{
  "n_layer": 9,
  "d_model": 128,
  "n_head": 4,
  "n_kv_head": 1,
  "head_dim": 32,
  "d_mlp": 448,
  "vocab_size": 8192,
  "activation": "quick_gelu",
  "norm": "layernorm",
  "norm_place": "pre",
  "norm_eps": 1e-06,
  "positions": "rope",
  "rope_base": 10000.0,
  "rope_fraction": 1.0,
  "qk_norm": false,
  "attn_scale": 0.177,
  "bias": "none",
  "tie_embeddings": true,
  "parallel_block": true,
  "init": "normal",
  "init_std_qkv": 0.0469,
  "init_std_o": 0.0111,
  "init_std_up": 0.0469,
  "init_std_down": 0.00591,
  "optimizer": "adamw",
  "lr": 0.00467,
  "beta1": 0.95,
  "beta2": 0.95,
  "weight_decay": 0.041,
  "lr_head": 0.0146,
  "warmup_steps": 336,
  "schedule": "wsd",
  "decay_fraction": 0.715,
  "decay_shape": "linear",
  "final_lr_fraction": 0.0,
  "batch_tokens": 32768,
  "seq_len": 1024,
  "doc_mask": true,
  "train_tokens": 158500000,
  "steps": 4838,
  "dataset": "wikipedia_en"
}
Each number is 128 + 32 x the weight over its row's rms, rounded and kept within 0 to 255. Layers, rows and columns count from 0. Numbers have three digits each. The size before them is the row's rms in percent of the matrix's.

# layer 6 attention output (transposed), 128x128, rms 0.136, rows 11-31,43-63,75-95,106-127, columns 0-127
073:112134141164117083134114136174129095121138077157173093159150137133165111114142122122102124152117107209097119115132144140213153121086112164148140132084086116108112130161097085144096102118055133096099104199099115132125150134122163124145124076176110161118139154063109105128107144159137139197138113152110118101154153156146199219096140066100161149164118131144125151088081080200135093056149
086:155135111163152129086211139168139121088153179132099150135121081151143113166128088125162147143071139161106133099090127070151120133073162144142115159129138196150100116168138108196157151175127141128148112110100117122030148167078123158150192144153060140123125230097111126169159081099109123134132166123128079115109162129086096104126093112114150077115077085152085117160095106140124136158107
093:143169129147166135101106165067118083117155170162131146037131114093047117100143134130128149088110108162168142148104084110160124103155125114143068173151149086154106120108127168130117116110142163126095110170113046146105135156113126075179117189201069132128107167137157148115114151119144165146173138195157113160105147160118164125106149105124118143027079146085137129141105113078116078156126
097:117185151125077112104079102107117121194099109102065187153140143144121110115124083115171152143160078129108133138200191101115135128149129181096123091161164105036151130127110142098110160189099085099126104130154092145172177096061112158117163146136074099133124104153151187167114157180124167167108108157103130155138079126131087122181152121133102140170061117119152133171141145131121068106108
084:114087164153135188228143105090153144123106085092105087142153138237139120176098117124077130082095078101134124127106101128161156155150146070111155121132114138131109132100173125064168103118141120087170104111162102147099106108121114118137100153073140128135170133168139077158137134095141093064162121082114091146152110181155135070177155164094064105148155159143122109153130159111192151100115
110:116139157143078093080102094155163128140089104088162157187110144114165076180158149095142125096117107101126087136143146132171217045095151145111152131166156155148151159144133157116092141120095141083104137147195074049147146082103070182116097133145046110094175127139124160102126099131159148091119136075128148137114094103134142114175103127152085076153144135178137161154177131161146132154148
066:178125120147116120170198169118110183127138119155127125112139116092124094164116119088140121091086087169103119108047160104157166104138150135151083094146163159126088139139153090145202104139122090152136082080189129142058078210108198137129147125118127078146108153121135155123156183131107093067142175147072123123129123141173126144100079132091134088118161164124094093182114157095097123181155
091:126055090083138157095124119103121155132125157062110161125091146169146161220145104128150167100141172115157102146181070137102107123188091128119163103128145082122151132150136138101170158123204117118124115136056148088138142056170109130096143125147150150123090113202090092079109123149156093129151081076123139153115106118137120116151140139123101178156159189163149094117148130169064177091097
080:118100097184076131162113110160169099166154095134136167192099143115142182144082104132126133136159139178141120175149128155138145165136089126088091144098089092125090104149121127142125201122129142151168110165133145060171087124110137177104167118161092103096108110118149178092142109091129142106099127224095123135114100119127142148060155178146125089143071146116127111067160137186071141052073
090:127105145118071090117128104105121102142058130178139157190154097177126114136152108108187170081142156133139120159165168123095122133163094138147115155168181132095178148148100101072130130151127078111089128189137092113067105155110107100094150162117075157099146091169118113141102178148132138097200112117078130211158128095149089097127091160151087081128144129148141110202116159114125083058109
085:146100131141127140184108187094100119094141116174137088120133115157089155111146122168100124097125155107152134093090130129126114173132202084187168138120142136108169132077135082135129107155225086168098147153119114168135057174130140089135103179142127119060031180160173125113162163166102127102164135146145131150129169139113092150123119099148164080077104057120155135116126105097102074105128
080:185083148128114120122181128169110157148113138051133163153137207144171140129110145165121120120127145124064142122086181148116128139136109136111116126108165113123105157144131126145176191182163152134197111194118093136126178127115111150123157140123119073121142170142118172084129060125140050163092138137135118105124067072086120041109136115106098117180137073096148093148154147159143131082064
090:106080121128052196099184123142150117136092116164149163164127100109145133130134119167140153122134110116085138088108120167140153122166118115071095115180099139129144155149142138134205155187128093144171144133099106137110096188077134216102136064038106148154124137173078111121102111129169082082160125090103075134142108101104173133162077122119115125145066150150120096135168132183157131124080
090:094162155111179181182117156167140138177146133079120074110106120107152174106068165134133081109168128140108133146107062157151176147127097130080123114092119112205062113165106163130125097064196143180148093139132173077115137099176145096123120114116171142109115079098114118139137079079148129151100141152115138070142139161139114176149104137090139129113073156075093091101145140103188154104174
076:140077184143127135157192151170183080149182141135126134125148108127169100121092111096111177108125144155146111097072099115088108168116105106194165112157104135115163105113142080073140100148118124108150098093155125163076115164185133111128196172164047138141172129111138116151098165083117074115114163133160148104143075162167096151073149132113201095119157077142109108104060161113113155148153
075:149121152154111141117161137153126110119115103191142141106138139087119125123113130115145101148109127201085170070056124135151116143137108130159082175105192138195084138166081101078145131069116078104106070149161171134052159149124150138108182134109152104141121115110156102159094124163155157055161120078146158142185130146116071167099108109091182102096168081155142092129090148091116136123195
088:154157156150141107145102137180128142112141127101097114087113066096166138090132146093120107136062166139129105111121106072140162090094157154174079139175072149154109119132132107143107121183060137093138149213192068166139159110149150191140133094120100118111123181056094141103136160134094135116105163170131127103143133157108152168089135150125134082156145069150121169117089140141182194173189
092:140101095128128152153170121122161137040181131166138067184131123137125085091185167114112120167112163154083157110128156139154086135089121135158145110084134148124109105130130123121145072110059194116057167131126199159128112163156123109151112167125186126137153149081137103081163194106160124120103093183068142078106164158106188085079076132118116116151162131097132132103077144107120142141102
074:148101063146112096167154198118119083110159136134147156129111145097135151081153136135107198088120108164163121128164142177092106100133137193203104137171150151112161135133147082034119132170107093149118108129104119157116063189080172079083163122101161148111121140118130140166112135136096075096163131176109155166158115133135131187108137081131177082065104064129106107142137136130111077110118
088:113157134142094105107113080152145183148107136044102123142126130154179111143166080172172108093168146166116079099134129191180105129151106122059179136079176129096110112140139157166119156114111116070166181143109090119184111151075079155143150139121096127092135108133128174113159142089114174094088103112127078123084094144081126181123134155126123166076133173098132146121188088182174181139120
096:123143134152045073107125128139143108137157107097128148119129141113127100133133124145166134136117103159165122190169095123104154048177066194099118140134072199141159110130169099136121147137055161081124170140159128162152155133032093182131144141130101152096191165152140155121156127072107072138131155097116106103094055140074115127137177154147108117118096113188140137131125130144128169133074
102:112152077103134172100104083132104129149153124090155175134182168169142096103160160144069074148121109128115146145109129154129126141115127140139093127089124125125159148106137029140065159097157170159128125091092120155208112119196104153148066113159118127111137142059125115161196107121138110145117155130063134125141124125043142161165151122164096107093131080137100092156124188155137098207160
097:074144182143049092133111117123091095136186173146100099129130145164163136180094155114073145130156123144133107152092106070109084148114139106144143155100173169126171181148134055165090130123096113154103108124158123174138103109198087137134161202199142163157089106102148070154150127108104103141143140131109133141091050117134109120093159142153119128089168048165077113137141138159106134089117
091:099092123146129132153160116163136164075102180114113067134102062133094158144102156176154139176121094099135201149140131168108156145096125102115078141129107105139109102132158172124102110133103156114175083112117149152121130112169138171124173066163085092143151151142110139057179134091078130121113125221143133119131142161143135108077096154076144150119067152033133099091191138147170156164117
093:141182120164110152125093122123144140113091156083118125100184153108089122087097140092109122159047131141110184142127114089143142166186157124129045167124147175144068081131177094112117105138159196186128136082144124165116144119143161143084098170177198083129117131120135140147125133121062155173091121135089105159189129118067146178104114122134085104162094121150158106129149137135074106194111
112:101079162167094110141143134076132123118160118129114126097128134125114177143082107093105112170131076168177093106113205102111130130110076097179105112105143186123075155146186216121124095133136211159136083106111137200110146108209125097090144088078051097160115168145058144124120120138126163135108116138115120145149125116130132063118104151132126094127190159101155105140129124141168113167133
091:132138146128161139143168178181138113163111081135125156111143195100152140188166116130099114140120074099070074110106137171067148091123123136123092128140096158164118173135112097077141082154157155172143117146103062079133121101079118056097090132117154170104145077139120105184099090157125089178130143111100085106127213120099173153075159134163093134205102102130126125125153170135137099167140
088:093136138154097119132187186121147114175130155137093067124089058077115179134093143099142136095146157156121165152118095107174154106077175152107085096155131069082196148113121160107137152136102090128111110093141148172154152115112138190149171130170060098120107141123175168114209186071109099124125140154119133114109088111204133114086136117165092122130169128104089144124141126150114177093079
098:130120121147131082114150130109097169116155147121148130080113119064078182119117177089135127169090170155163130128143113099094120030191115116148083182165093139174118068176092124075166090142148136135127153116168184155066137158143162121124130139062184137118083108135146087106115157121079109130108108122126149174111082162126093109122119144140133148184097101108160136132068083119126183190172
113:135108118157111183117121148075129147150094086167090131141149055151118131134115081114163134133172122153139080141129116170143128163085089109114204154105091079113049142116112168147122133144162138134088100103123138055105141178165171092193227103129074111117124157117081118131092127149156187113143137151126110096179142172160147125058139132076187150102114173093161148127158106138117114098119
101:182083127158162145170119117133123127015111116152153128120154149112105164150092150132148106170066146093170161129108139146135146132083106125130092105157016161178040091114184189148086097138113154145148163140139180133122142116188136167147073122120123166139171174154110125060150135146108139147123116135132109107152125107103114096092078157165114095083112149089109158099112130143107168160128
096:054101093111131144148134093122108096159169177159138047146115074116088144110130144202112110130102071108141203170067132178125168138138130095168110122122146161101152154130154135109103181112106102122129109107154168209162077132161077188108127147129140153164083140086117177136185142079115164172105125152117192121144075126149083105147117146155089107100147119077098085114129135159132155120129
104:163114197088137123124134070084153136200130085100157128144126126100127154116119039150142150117194071113123120085185119183120163117205164076098139139127143112128175159161142040134129166128172078145122111162135103120134148100148091122148115119135137108132139094146103156104094082207123082142132125119118154191154095137091144113171147142120077116190120098113126095076125186092147139115135
101:140132134071119117093113168088094070143113182182145147101136156145105105068152152126098113098109143142133122153132154098119069131160171129168111097131135169098192116109142147154144129141080146149105194148115088192157133126090161136170085092185097130117108117105120127099174177092160113108155126148122130120087092090053138134215116066180082104105163081173134154154122130151142048161125
105:133136156147120127163122102126164055193123109101164151140137178156255141146101155157141142109174143104133140146073155128110138152098088089133116087149159162098120176168135097184100137090140149083120108134200077075180118094130134144113129159176123147094116124139119112101096108094151105108152130112110151133143087113114126160194115114075068099176177087142133087098094183085099140113115
118:179114127178140101174156146187143137111195125101078143119108148156199084176105140089118097191103171131126087125115171123172117124110073188167147150084151167093118083149158106155155138142115150084185102113124112121118128176164110111130107110032090124118182158130138139149131170086145127147068098147092062104127159131116149150140085140124134070134157158122086123114122108161058153095098
102:183155127112157143153091137072139098151089081158159141162136124101107101078126109156146098146140116133139118120121118191129175100157092110151134088093107085091107192091123121110086169088142110129140159070096146143165170134138104114136126097217148124046169161114149111153132168047129130128149126178130094104122122147137162199163096108179140183112118162045091125072071107126148133134150
103:094149088082136181091117125150031141219136076133101134101120104119131145148167121158161119151209074110139120130135076114078103137126131161102154106118134126140131168091112040129119174122144083132146128130054107131147186112152104093163150081158137142134149098139133099164112051143121131112094177174098104097137169135194130115106138091133138158125150133124105157133152169176178088114170
111:173122187152114164117133115153146126170131110133147128130135058117141174125118106155159130141193051104097133081107082167130162100058114085128118103149113095131072186112111113185083105140139199095131151072111141112112113113154066149155137181190053123112167168111131101138126118124129090098122169155159168107088090162173143112085139152138184178116121181112121156106092164098143133112169
091:144126109132147147180098196095134108154116136152174141089109131089129161100086107135145113199088104109123159090160110157170164110097138070142061103176091169151028106124183104098127155136084162109136193105114167173128183105107102135089099108128133140164128187154131094131110037112102137157110155132109110116193147099147113165116113096122091122172091148118121192134137097177143148148119
096:111186161147123108108152151102161112085177117045106132115105088120176103094112184118114164125230156175122113115129087088100151101071088179105149162130129136144182154139086148085157086108107115083126063138157123142140125147108151136105177167104138156107091111072167161144116165142128085143117159111145176080099127150187166105088140138109132126109131071148101115164169134131163107046126
098:181095098116133197120111091113123169096146120088137140143064116122077103171085159143178092171190183060139139124169127133191101096083083125167166085134119180104099144143142157128099149119098116048146130069115158139156172110148077107116097105091167137162110183182129119132145089119141100123129143158125099135136139118139092095159097150073130167068152176155127167139148074092150163134127
104:141151144183081118087129140135078130111190164109125122111100049073150122136148149160135128160094097076098130120061118117122089107043114119123131154147076119094122134144118111131092087120134187175141087059126161164140103129166140133124162110142141080159128190112132128135183162131118120169190157141069129152089116041138120103148129158153108102073154097135129147125162186172177178156117
114:061091180153082091187126171154150108140150125130087081140082093130101158178120118083115110123170057103109132181079127115087100147177120067065156189111174140171140153159169119168146140072120137100161112156071125165103140088121116111137198170118162117144065124102100112159081157126145140111108089166114159128109151108148101128155148081123114120163125142118118119132133128168105178083193
104:157093115133078090136162108153081150068160220082175138182205052115136120128072152140101141135151115125118168155116133134148099131089113180128103123137095157077109067127136086100142142082140116124100119159080179146161124108155158151129102122133118171123112119095148174068167142143086117115152141111162177187094122141131143122147135177155135149107111057104053086109180149155164109121111
118:174107141143175192109121105155115094188140138085156099115119141175118191122129173137192122109113117141169136161118091137166056109099139164075092116135124193172126102166086122163112089194084160061137130127140129128088085147118091159119105123169099206107111128139130085160163114052147098120118146094143122151105060173116152138103091168121167125136129156108128123175088107081116119186143
107:131150159126160121088070162156149097127150115150185193131091106067126183111146112106134110148176157112121107044148133091164088086136171061103145139138173087157160153111131135164142089146168144163067153152154079052111162155177116110132110134133127064122059086128119142115063152130086131127153111152115142166126121093142111148125139089142096142135129203092082140113117077119170176150108
106:086123134103132166170115174143118159227083089102070126099062132125141129134176131205149171069076076116135140176125146142150097148133107156092117073140143148141141129146133122145058079121130162100130126102114119120110122116161094153125158109120111083162144140170106103127118044112120112159138194163134063080167119129178188154090116096112094112158141127177154092172139175100118151154119
113:134098133125166155131121080151094103090104137077060127095106128146134166161144164155108140138143166152196090107182119176084107104137192099075149117135120161159136170133102138098156181154143090093078121124203107120124144122105108137115110111123139082018082190130162140108123163154134110172165108075109128081118111076110145107122160169121094141171141132171141150134151113154137138035096
111:100129105214127072132164134124109161204153101141168133094161104099143158112107123096120112155145086132103142127069155182142152111110122127143126075158136127127107082139081089149163104087161163159139082106078132158098197139166145127155129160103122128114118137088121109146069129102102113145067119186139170197166178107164121099114141114197118121112063173103129060117069133121141192148159
109:149120098105130144075112159127143110161137095149058130144091092205166123128136073164145169127178076144203078145212121131128082145193117102130141112099097143130119177117149151140109156145105143076132142134131103070096135108122061061158200115177115177111156122142114120171073144066143119126138106127146096129082101140139121157149141085124163161177160180108114159127113107119119118064150
109:123083071129122201128077106132125157151110103107074154145108158173075219153176137135118128097129119099115171127116154154100089131196141160139098117145099140110097095124127099124084082125128090115162129078162120108120118139102115146104118135154136098167119135163166069089189089122160121112127205118148104094143087152192181089138111148164131095134157147162140121197076160128093079200158
112:145141164063092175113133101138121135108184151102123125096127082125091097181110101140165152098102100090167172168087110148139127145108099157147128145096151157137142133239185116086100097137138089169126133125141169130156041112193115179123128133125169149126141112108076109138182086109116129147125145139115141154168045138111125122082095156102154090115116053121078101121187194121124142153127
118:156122156071146149097166168156120165188196091152177120109033137102117149146134123117144125119184104107133118124142100150156091035167157074170153096153117172100164128102154144162087073111081104044144139164157140111134142106093120123146084122099131173157173077151139108144104126079131076136109130112144140194094093112124139129149158130162123151146101155098097146139112106051127157133173
107:096149105088091146127119179062107080165088125214065120088115149159110122103140160169167121138130077129126151151120159149103095104136178068153139132153158116098167118150137121168150091165104140132149192104138081137111116141129167080104132067177096083112140098117117118139127187110103169103163123150126069132136136127130105155160090092080112135086223141080134182175104114186127089158121
108:120107123126118100124135093121143095147175134105103132100104144181164165142136134137161168094176153148199172159172069113127095131142091126135162077143177175143108099138145146126089153079116099077135099121187125093120098073116094137137184197166160131088104101139126141097099105114147121149108135166123166132099127090201139140116145094095033150149124080164160093138150128063188095070071
111:169076164144162133155121152161135130175149097157110106064080138143129157132100149108133098143109121151149208119112157123132196180141120155057106178103159105162156180187137114192114147151179119138096120187147125099143156095157124142131124147130100020076107121092112075161162111148107092096115132175088102070148142175125145161127111101122135109088109109152148084069127156119126075098115
112:145162081135121106164154116142111081127139167098076123090102093135138159062124165146113117156166148100129132204123116132159097126102137116168151090099034096120134161193121180129105120150115160087127136093084167109140143114129151134110099151205129083070143152162114126121125171114137143151190123109167149160076107075144106173137136166183117113044179091073136143098116089126156150083083
121:113111183136140113144165167190099125168102077122086125063102071092138143146173182132187130126136076082168134160101089100088195110149124113117134122172121094128171143105170123175143154109141136119147127136092130163104131088127126179087147161117167145097136137117105074153143114156128104101096047143094142045069122132123085091157157078160131108177118093109173129118133138164096182178171
090:151200117150078164032134134077154160120062153095097133078166106112143095109147125191123170087122112145160102149104140093133133130174097151119135143120164111152150099107171151166076146166185129122152133064072120131110115147094139160107074130123192063136165157133170121139107125204123124122155093162128145098092122093087151095084129071086153112170098122161161170133116145096109133150163
103:148132139124129157159144158171112100216141124101132118081087143139131182134140140114152097156117081113124150088090143202104201109136154095094063114154101145187094137177127102123112134182106136082131151087161130147114130074119102172107098126155144106129126172111176064172092051099170092122103184093124163080127108080141079139118125113111171139167108124143121100141147143144171170046124
123:086243100137101137098136154118137077127135090131119162123108133134176104134149136090133172149186149124107100078089127134147104077079110099118127150162127137107100157106106165117139111108118125133090069107120124075131172140123122061103228161162156125140134144032150154112179175107115154155137101163082161153102149052146117155096138093079119148148138187095155127124142139173172109113128
105:125150086140087141118149105047119109154121117197137104116120103086103131140147112143152126115121130158093157130050182159178159151136125142080112137156168099105189129161102159178105112095090038178130097091096113097120166122132095130199142101146116159188082082066172148125105094126156156108099110190104156136158177113173113149117100093104160141089122139106161069114124185133143143156101
098:154112172134134099090176111188128146104118135141199092143143101125126103105114078119142103139111074147102145142134112084121154106057120188121113113152119131150150054156095194086106152157084121111149095170089163100096146124114132144134105126164177189183089108160129138115127097084100133131094154090145163122133156163202101165101090159163164149175057110123090114136095054167069095139120
092:170083109165087075146086122205088178117144134116139141096111172145183131106176118125131133132084128160159086117180143119156065135097091168182141031088084144155123091105128142065106097130110181129126136122157097105129091143122124103123088120122127189144092112218163111122117081104109124213153125143098128130125156132174134177112106175147162094172133103129135111131126107103084149082126
099:119101056150083099115113167134145139076159182090120085145095175160062111106110153122124135091096116079114191167119220110138095197152100137171114126120122165130111097146167141146109162098144103134217147074113112194087133116152162131088077139115156103153129159130180136169079106158131172123124105159121088125160149134084081093143092144093163120114130110110095139137102142107107154188163
095:163161162143185144140150164121106161147117141122146176082159085127164122088116128149120113095168125177135108121149099054155098079131108170139136158144105133141123147066084072120187148175113161136111082192089140132100138162099072097138182146172144167114071118133142087127114089102118108127146191108167100158115085164088188089137108130162122113092081083117126146210117142128128097076068
105:204082133125170134130150122189145070139129134113196110163080132126153096109117157073179116156145152090128048082190101091147113093069131120088087126131121162116173158149104125160175133143100115120076138207131109127135140146122139128152130087186113193133112164088128139144169155106119135105120071070115141094094102131113108145150094146135157158193105154098079172103088084152123140168155
098:202109104158151153107059101192120086087127157152197158143115132149154161115112120104146120138125130075102129082109108131119123153113185134097111177116158133154152154148134133094149139137095106157090108169201102106081088115127103136200068118132110125140090084127127138100142091199149111111166112124091169067125152166124091219127126137111202099160132158084133155057100138131089104139109
095:063151081169066068119173173083158164102096138154087119110123095070123097122151137162152154115067134165090156149077146132155177160126107111146137080113113100111134124182140133180074148081166125152163110066093126117102163178146178145088128154125080032151204164120131166102087125126094127152121102182161123114127128093180152123096127097123124128170108120150135115093108151144133163132154
117:152088089143165155134163102123103128098099152100075096157089122122102132100121146161155144183103149109120129089148141145172140123146187070012116159126112145161105164136108134119150135208158101164129083085145151128082135207146121156096083055117156077106086176135132165107133136155122122154177131107072118093142129103106125114156099177101145124150107190119140182113084115152199105133143
094:058151061164117101130144145133129167183116132142119127125140136114142146086137140142141129134120115210112157154145119151123110181103129154148118124116161197079168089152090146140105154085170083127105078168066131081135194063136178143131143172129126110051161091062103151116106155155104163138067120142157149140133201169152174139089125133152062130116112138114152113124164125125119100078062
107:147054122127084176146142162087214152104084123084102133157118115170145096174078120095123162160156111082116121111131117146119123157138105060127127125135111121142100091144180118148144168122072154111128158087147140112141104158116141125135113132102042212171185171154099167171088137117125099114178101101115083168134144109112114092167121117103140102197127097122058146187144117182119148177140
123:084173091132152110135101175137135148128139090166072108150082159115147092129134168120130096136162181149118062091136180110101106143120104071174163140103149160051171179112101130227127107113149139116131111115172126128156168192147158067079141107111145070141127144068117113158150191126122125107120128173083092091113168059137146124161106118085102119109191132083133143109117155146169113106136
084:170167166149155114186124140144070123123123124172187120106133146098177079140147127151131107094079146157149115088139160088126114101105124123165145100114143098140139177096070103142187125149151134194099121159196105116138058154123077157157151095106162168161128136166090102148163139076072092131161154153162096111167072052097136134126090101088178085125108057125107132139090159096139173158144
102:126101127117114188125133186129168116119179128127131110139095153148088169145125160064122121148184105077115126132155105097117072062134137122195122143117079167106093074119142159135157128124086126066155122130135123095119119138102148082097212202144143144148198130108144139157176153080135069119144121078185119164043103158154136075121084166143163145136135141119084168161153100120077137126119
098:076143106125117122092080182148170106129096137152124156090102186159126096105125163100110127120101085100127144165114174133137106175129104074208066091119142152130181120137147195186083108114083192133169160128151066139154139137141145119086092076140089112176130126138136134146124173110107161135076093157121135075149134087136087155145142093074109128124169207104165126134124111175070096149171
104:144102063150111096142089143150096122113126184075120127072166171164176139161082139127038115078102182084154110152124197128107096145156097145213134101141125168122092113133144111171108099090106195139158123110154108165152129118153128120128075169107144173172127100209074137143118062124158132128131096083172091106148132109104087136142132160122111128122157096145146083140121117111146157193103
106:122105127092144130098162085168100100139130099188178121149114163125109126109116152166155135130115151159116092084101179171149177154137150107036154135103183151122170158139128122105161114116147086138054094174126137134139141108170099154178082090104101054089092136083137127117122111196117123073140127134057141073200140135119144166148120162108147147115121105148171117069130183121190079110147
098:116149120139119154140176158101132190136144155066055106112079124160107170115139140149165152127156154142130130144157070110177113107133121084109121121141077127190131089127107179070133080161094141081208063127144144137117136137142166110082132100083156141118123095167128144138080117147149095210186100095145114135071113096144112109165116179085139084088126091192150180160147093092139137086142
098:125129132115052145130139102093103185086133144106110078075165180161091086119135134109163101132087116083150152130160104146130133147132152090101131136139086103194107133061136173101140129200138123104150132094134121102087132159137166132096086195121182186114141183134105082166108147131136123116162120110092088162134117142143067138124055177120170097146117121097108144184169177133105118184211
110:099118138126057124122127122029136118114101124084042139125175083131148166115198113172113135122149124118115155167071145158143117110199158138063154110140153070166119086115170136116102116130164129106164103081063161164106088144074132142110130127078155085150143159148134146122079162153168101174168117157105181164104213122142143090126131094121128101156128142138191113144157142110139154108123
094:132114125113090146129153125156132098161153122112099130142060139108122095101126139124139159122143173159126042053148122144172169159100150052038129146097149147155170168106050162154175132167154126129112118099135133099106140167161123093124119079121164140148085185078113138198112165139108104092150108148090098122119162077132139166172107102081150152147106132110091164113123100162218126106169
111:170083170152105120152136153118151182135123092135136113128123143128131155078107084121160136140082056122102205081087106158126177129202153167101081122160098148124094097112110137065134140138169088151165100128092106071078099103092157135117120120144127092113170113196154149107076142131081145158151147135180135124142137151104081159107116137163161129208078150108187186099089108146103106185111
104:153118134176151122158116134131165119111084140177152160082184090124142110132100117128135109092049138147067154121081219160142192194115122137125121122168186101113098157132129108181123112080122157176086157119105105127152172093150139153201076105123068097143114131129118124134120068140102184123114127155096083099226135134112150180148136065147102118126090118121139097104105137134111123157088
# layer 6 attention value, 32x128, rms 0.117, rows 11-31, columns 0-127
090:167140078119127121165122124140137135123177175095129143068155098100192021188130097144167068130143168091159104158146144078097141123092125145094145157149113116104156155076132172098124121163147147182117195118127128090119131094119156098092173117114124115093156092148163161141145113121117128048121114115066113133146109107153154162154212145147110135085143131136192144077093195164095144125110
100:158078217144154106122069178128143139104147096078120142102099160084131113116131083133092103075121073122192159145128107180113109125204102095098115065077121095096152075091107164100137147121120124085153201140113130144183097193120103115091146105085136130134158128125181147100137145127083145091176096111130145141138115132160212119133146121080106141146174136138148108151116133137139137151210
088:101113107115134120150141135090168117149131091136187131104110131094121060108062139130102074138125148121099090144100156135087140116080111142143181162119109227148085148151121153145110147149129099100122146110108146107101131033145140134124161188113091145193134115115144115149070112059142093160100143110103156140196169171132141188141072154186148161157140159150180143154128140181084152066129
099:075042155147153152117137109112116106105137164158186124110135117079119124121079165141126039122143185159125121130091140152133128106140144137131183189143116117156150176131107071130153134082157110154120118131123140074098102123132117110143077070135121171089151124067125088097148111097098011090131137121119106125066087142097148133097183152097122110141186167109165166093114109173138183138161
106:159072128144124089092119112178167106185148199105103127158094098030110135111152088127129138145108142112079185128139103174067117190098135170061058133143108134161107100128117111194144126134116141116105200185114146089165114146113147122161133135142142137111143069096097167129174124182111099155168129129090132106122141178092117176118090116103173157096118090140100105131086140169071128147139
098:155235125088134190136145144115094149122162153096132138116148111190110123066083138157084151190103109165097131180152101077108130186159114131090185104137086088088108113097142102193178161152133088171148102112104126233126113154193179126089170099145142127124126151107132135146129167137105108161114102158117106120141140075127165121112181129111114124111090098099187135115093133133102136111116
105:116137086123202132093088075151154087115099179121125131159088174207131192153161126180133104139120204085114130145118137152098080145121164130050113109142118117118127080136078135114123163173118165087091111130118137096120167137085098157152108090091126092131148125172120101127129102157120124156210063143155118138066106093080068124110163106160115101134059114173164139101156099125145143130157
096:138127099169144137137155111107116108144102129106151141119145165147097097088090127122069081109147110132128145139080152143166116127084156108140119079184104148133109100101148081160110137094078090113139081168144138132175173062162117099103115159119135099056133105052137186134136045108152169076092127134182191146167146177151190151151154129098150057068111075111122128162172157105159102141118
104:138154185122147094130136122134116178117167189107101118147151104101133093126105139148094126107106126086132167081087126135156113145162141094141130093173129183146158132146192157138122095135135122115176183126125127147038159151114098076074128098134116184171153158121128084125154163122101089098175167114209117123051169141082083106149072112171133111108120158183140058175094109096139108121189
105:146141089133157107119113124108125124103159140074106147144070114161060129164167140117129116134107029085051079126156112092124096153145136158155186133176179086147131090174140117118148123156154087106137112036116154127170095073078182085179158128150118096171119143148176122106133151139105112172095155098140115109123068182126165126190170080128137137139124128118112155121185164102112152142113
095:110091182109120174139106142115132156095115109144099129147178170066135114192137063149139119193112149130117093158125188070063117114154135171089123159153151100163080126177090164076136099113108141112152074137121128080073154068104172102139162140115097186162135103138086134120103141091122132173141128132094156095144136090136206106104190171112131120085103151121111098148091136159165134205127
100:077188087131110129128133164138100127093203127126133134151096110041130164173117090093072136198152153161138110122102075154150122064151163103109141128108109136136168157069146108150138099112071109105108143111126139167156076083118130101100097129143127183054144143108151078187143210103115162107161107136167107102160164145104146132102133197127146148129115136120082169155121091099092096175150
096:158080138113175089147143145109153127128198126096093134142125156162161119095177119081171148120104114106120161124105118032145149144139147144108134178082143049110107127166090118117129089098086167143175154077160127120144080121117122130076133095121139101053096156114185189176143111173076100111084068133140153099119094119193076117091170139113164119117132118107118165156100113114082186130157
102:145089144117141062141111120150122144109122105188093125094181099089089121177187090168147137123116122170135120089180148116132077121140126060103096114159126135114166146103134119092133152170149103151120141130079125174094116177220183102151094138139108140076117096126163158138129126126070145126151165109138132141176172146133153060082156090150147108100162127135165154204179146104051074177130
114:148091075123122075159109070117122173112131148112202125107119114131085133115157107154119134049130105124119145163167187137124157109161130099123044172124142109119094124142117105174149192128102128173076139199090123108182155118101090118177128112117136067166112121119153097129140118143166136204168103118092132134121124143107136110154157159140148172111087151134162012096163073134121132173136
099:087122055130131121162142176124159134147156111166158099108123113143186069114132182161138159130129134074125126168157150109091128144103130139092108092154085160140121098131161180141129103169141153121109108157120118126168102104079139131048060060134135113073167098168176149112136192127123067116100200125167152174093123079118108107089171135142122130096073128161109192111201121149114156103092
098:135130134137122085115100136103156124118138220105195143100125154143119105135087106123094135133097106128174128143173113176112157106190128139126157093090140086102143052109155197093123140132092131175120096083139135137129100189099095093111110127148139141079054151163104088106126128119176084136154074124156171126087193118084101159072134122041101121140046157122127122131097068147133124161121
104:155183115163137124117084165108144127143093128102095124110088115130132100078116086150117156144134147077152083199176088109032142174120156061116176089175139145119142101150175177180137173091172082148195052133152131148093102142113197157092053116109110125157115126156085161134095140088109143162175109108115103111124144152103091103165133109179119118155114144134121123154129120118179143147154
091:158141141103100107072081121077134126095105130128113145139107142186131126150114106148162082152103144096091124110165072097106115151100148106084089107180125117168140109092103146079148163088084116162115100208108137090155158097224109120138040116142123122046103128139134123143133183095144173135193112135124151121115128156108083123154146140101099156208081161113116137120195150178158158144153
105:146049145124175125137195119130092102115139071179086140108106138088115152086141163102131096142133112131117137136170126103111151133072115109123075092213093120143152070087122188186107138140063145117103149096141142150131146127129086166132132134126143126145211136195125109117143087177161155074145148164113102112093102158059140094126102074186152076180125097155115071143116088129123149124137
109:133106096154181108138135134131123150097076142139107136127103106088154150082082125102131198115118141145099131075091164175111130207117187105158094159162153080149124170161089181128122136152164110182133060153108128092122072097203155119150165167141127131149111092111133134134126106126157166129122120145140160123171161084158171142121049100146135128159122117079167044088171096067078130109154
# layer 6 MLP up, 448x128, rms 0.176, rows 0-1, columns 0-127
102:156077138126062116164146103154121125122221089114190126098154115152163187172108098151096127087120160106140176087139201163151139152141186113116161086148099097144130162138134080142144156125174085046136139063136131130125125099141079155093140136128073122125177133142096186121078127138109100160087136147149123135167137107117102160132142081120171096107148106099174152142141066157108138065182
089:203143133109142132160134140178127085143164070126126155110171115106091204156114090125123139168154142070157120152135102136127132161155115139081144121110086113123177100084105173191103175142165054156154146143086090173159059128113133131081123118138138134085114104142080140035140140156113144128113122142135161123117170141138028137100132150082129058164080116135114166124169129164106133140085
# layer 6 MLP down (transposed), 448x128, rms 0.179, rows 0, columns 0-127
101:109117137129120135132098124128073119132082088080078111199143162115136077122139094113121094144101163188144135129144094091137171152211135139187139088145120109112139125098173151148151047096120142178109175078131131102128129132126117075099143106144103129142116132071129145077136161179108195136144138110173146129099141125094164129081112190169151118201080157090167136150139119076097095212155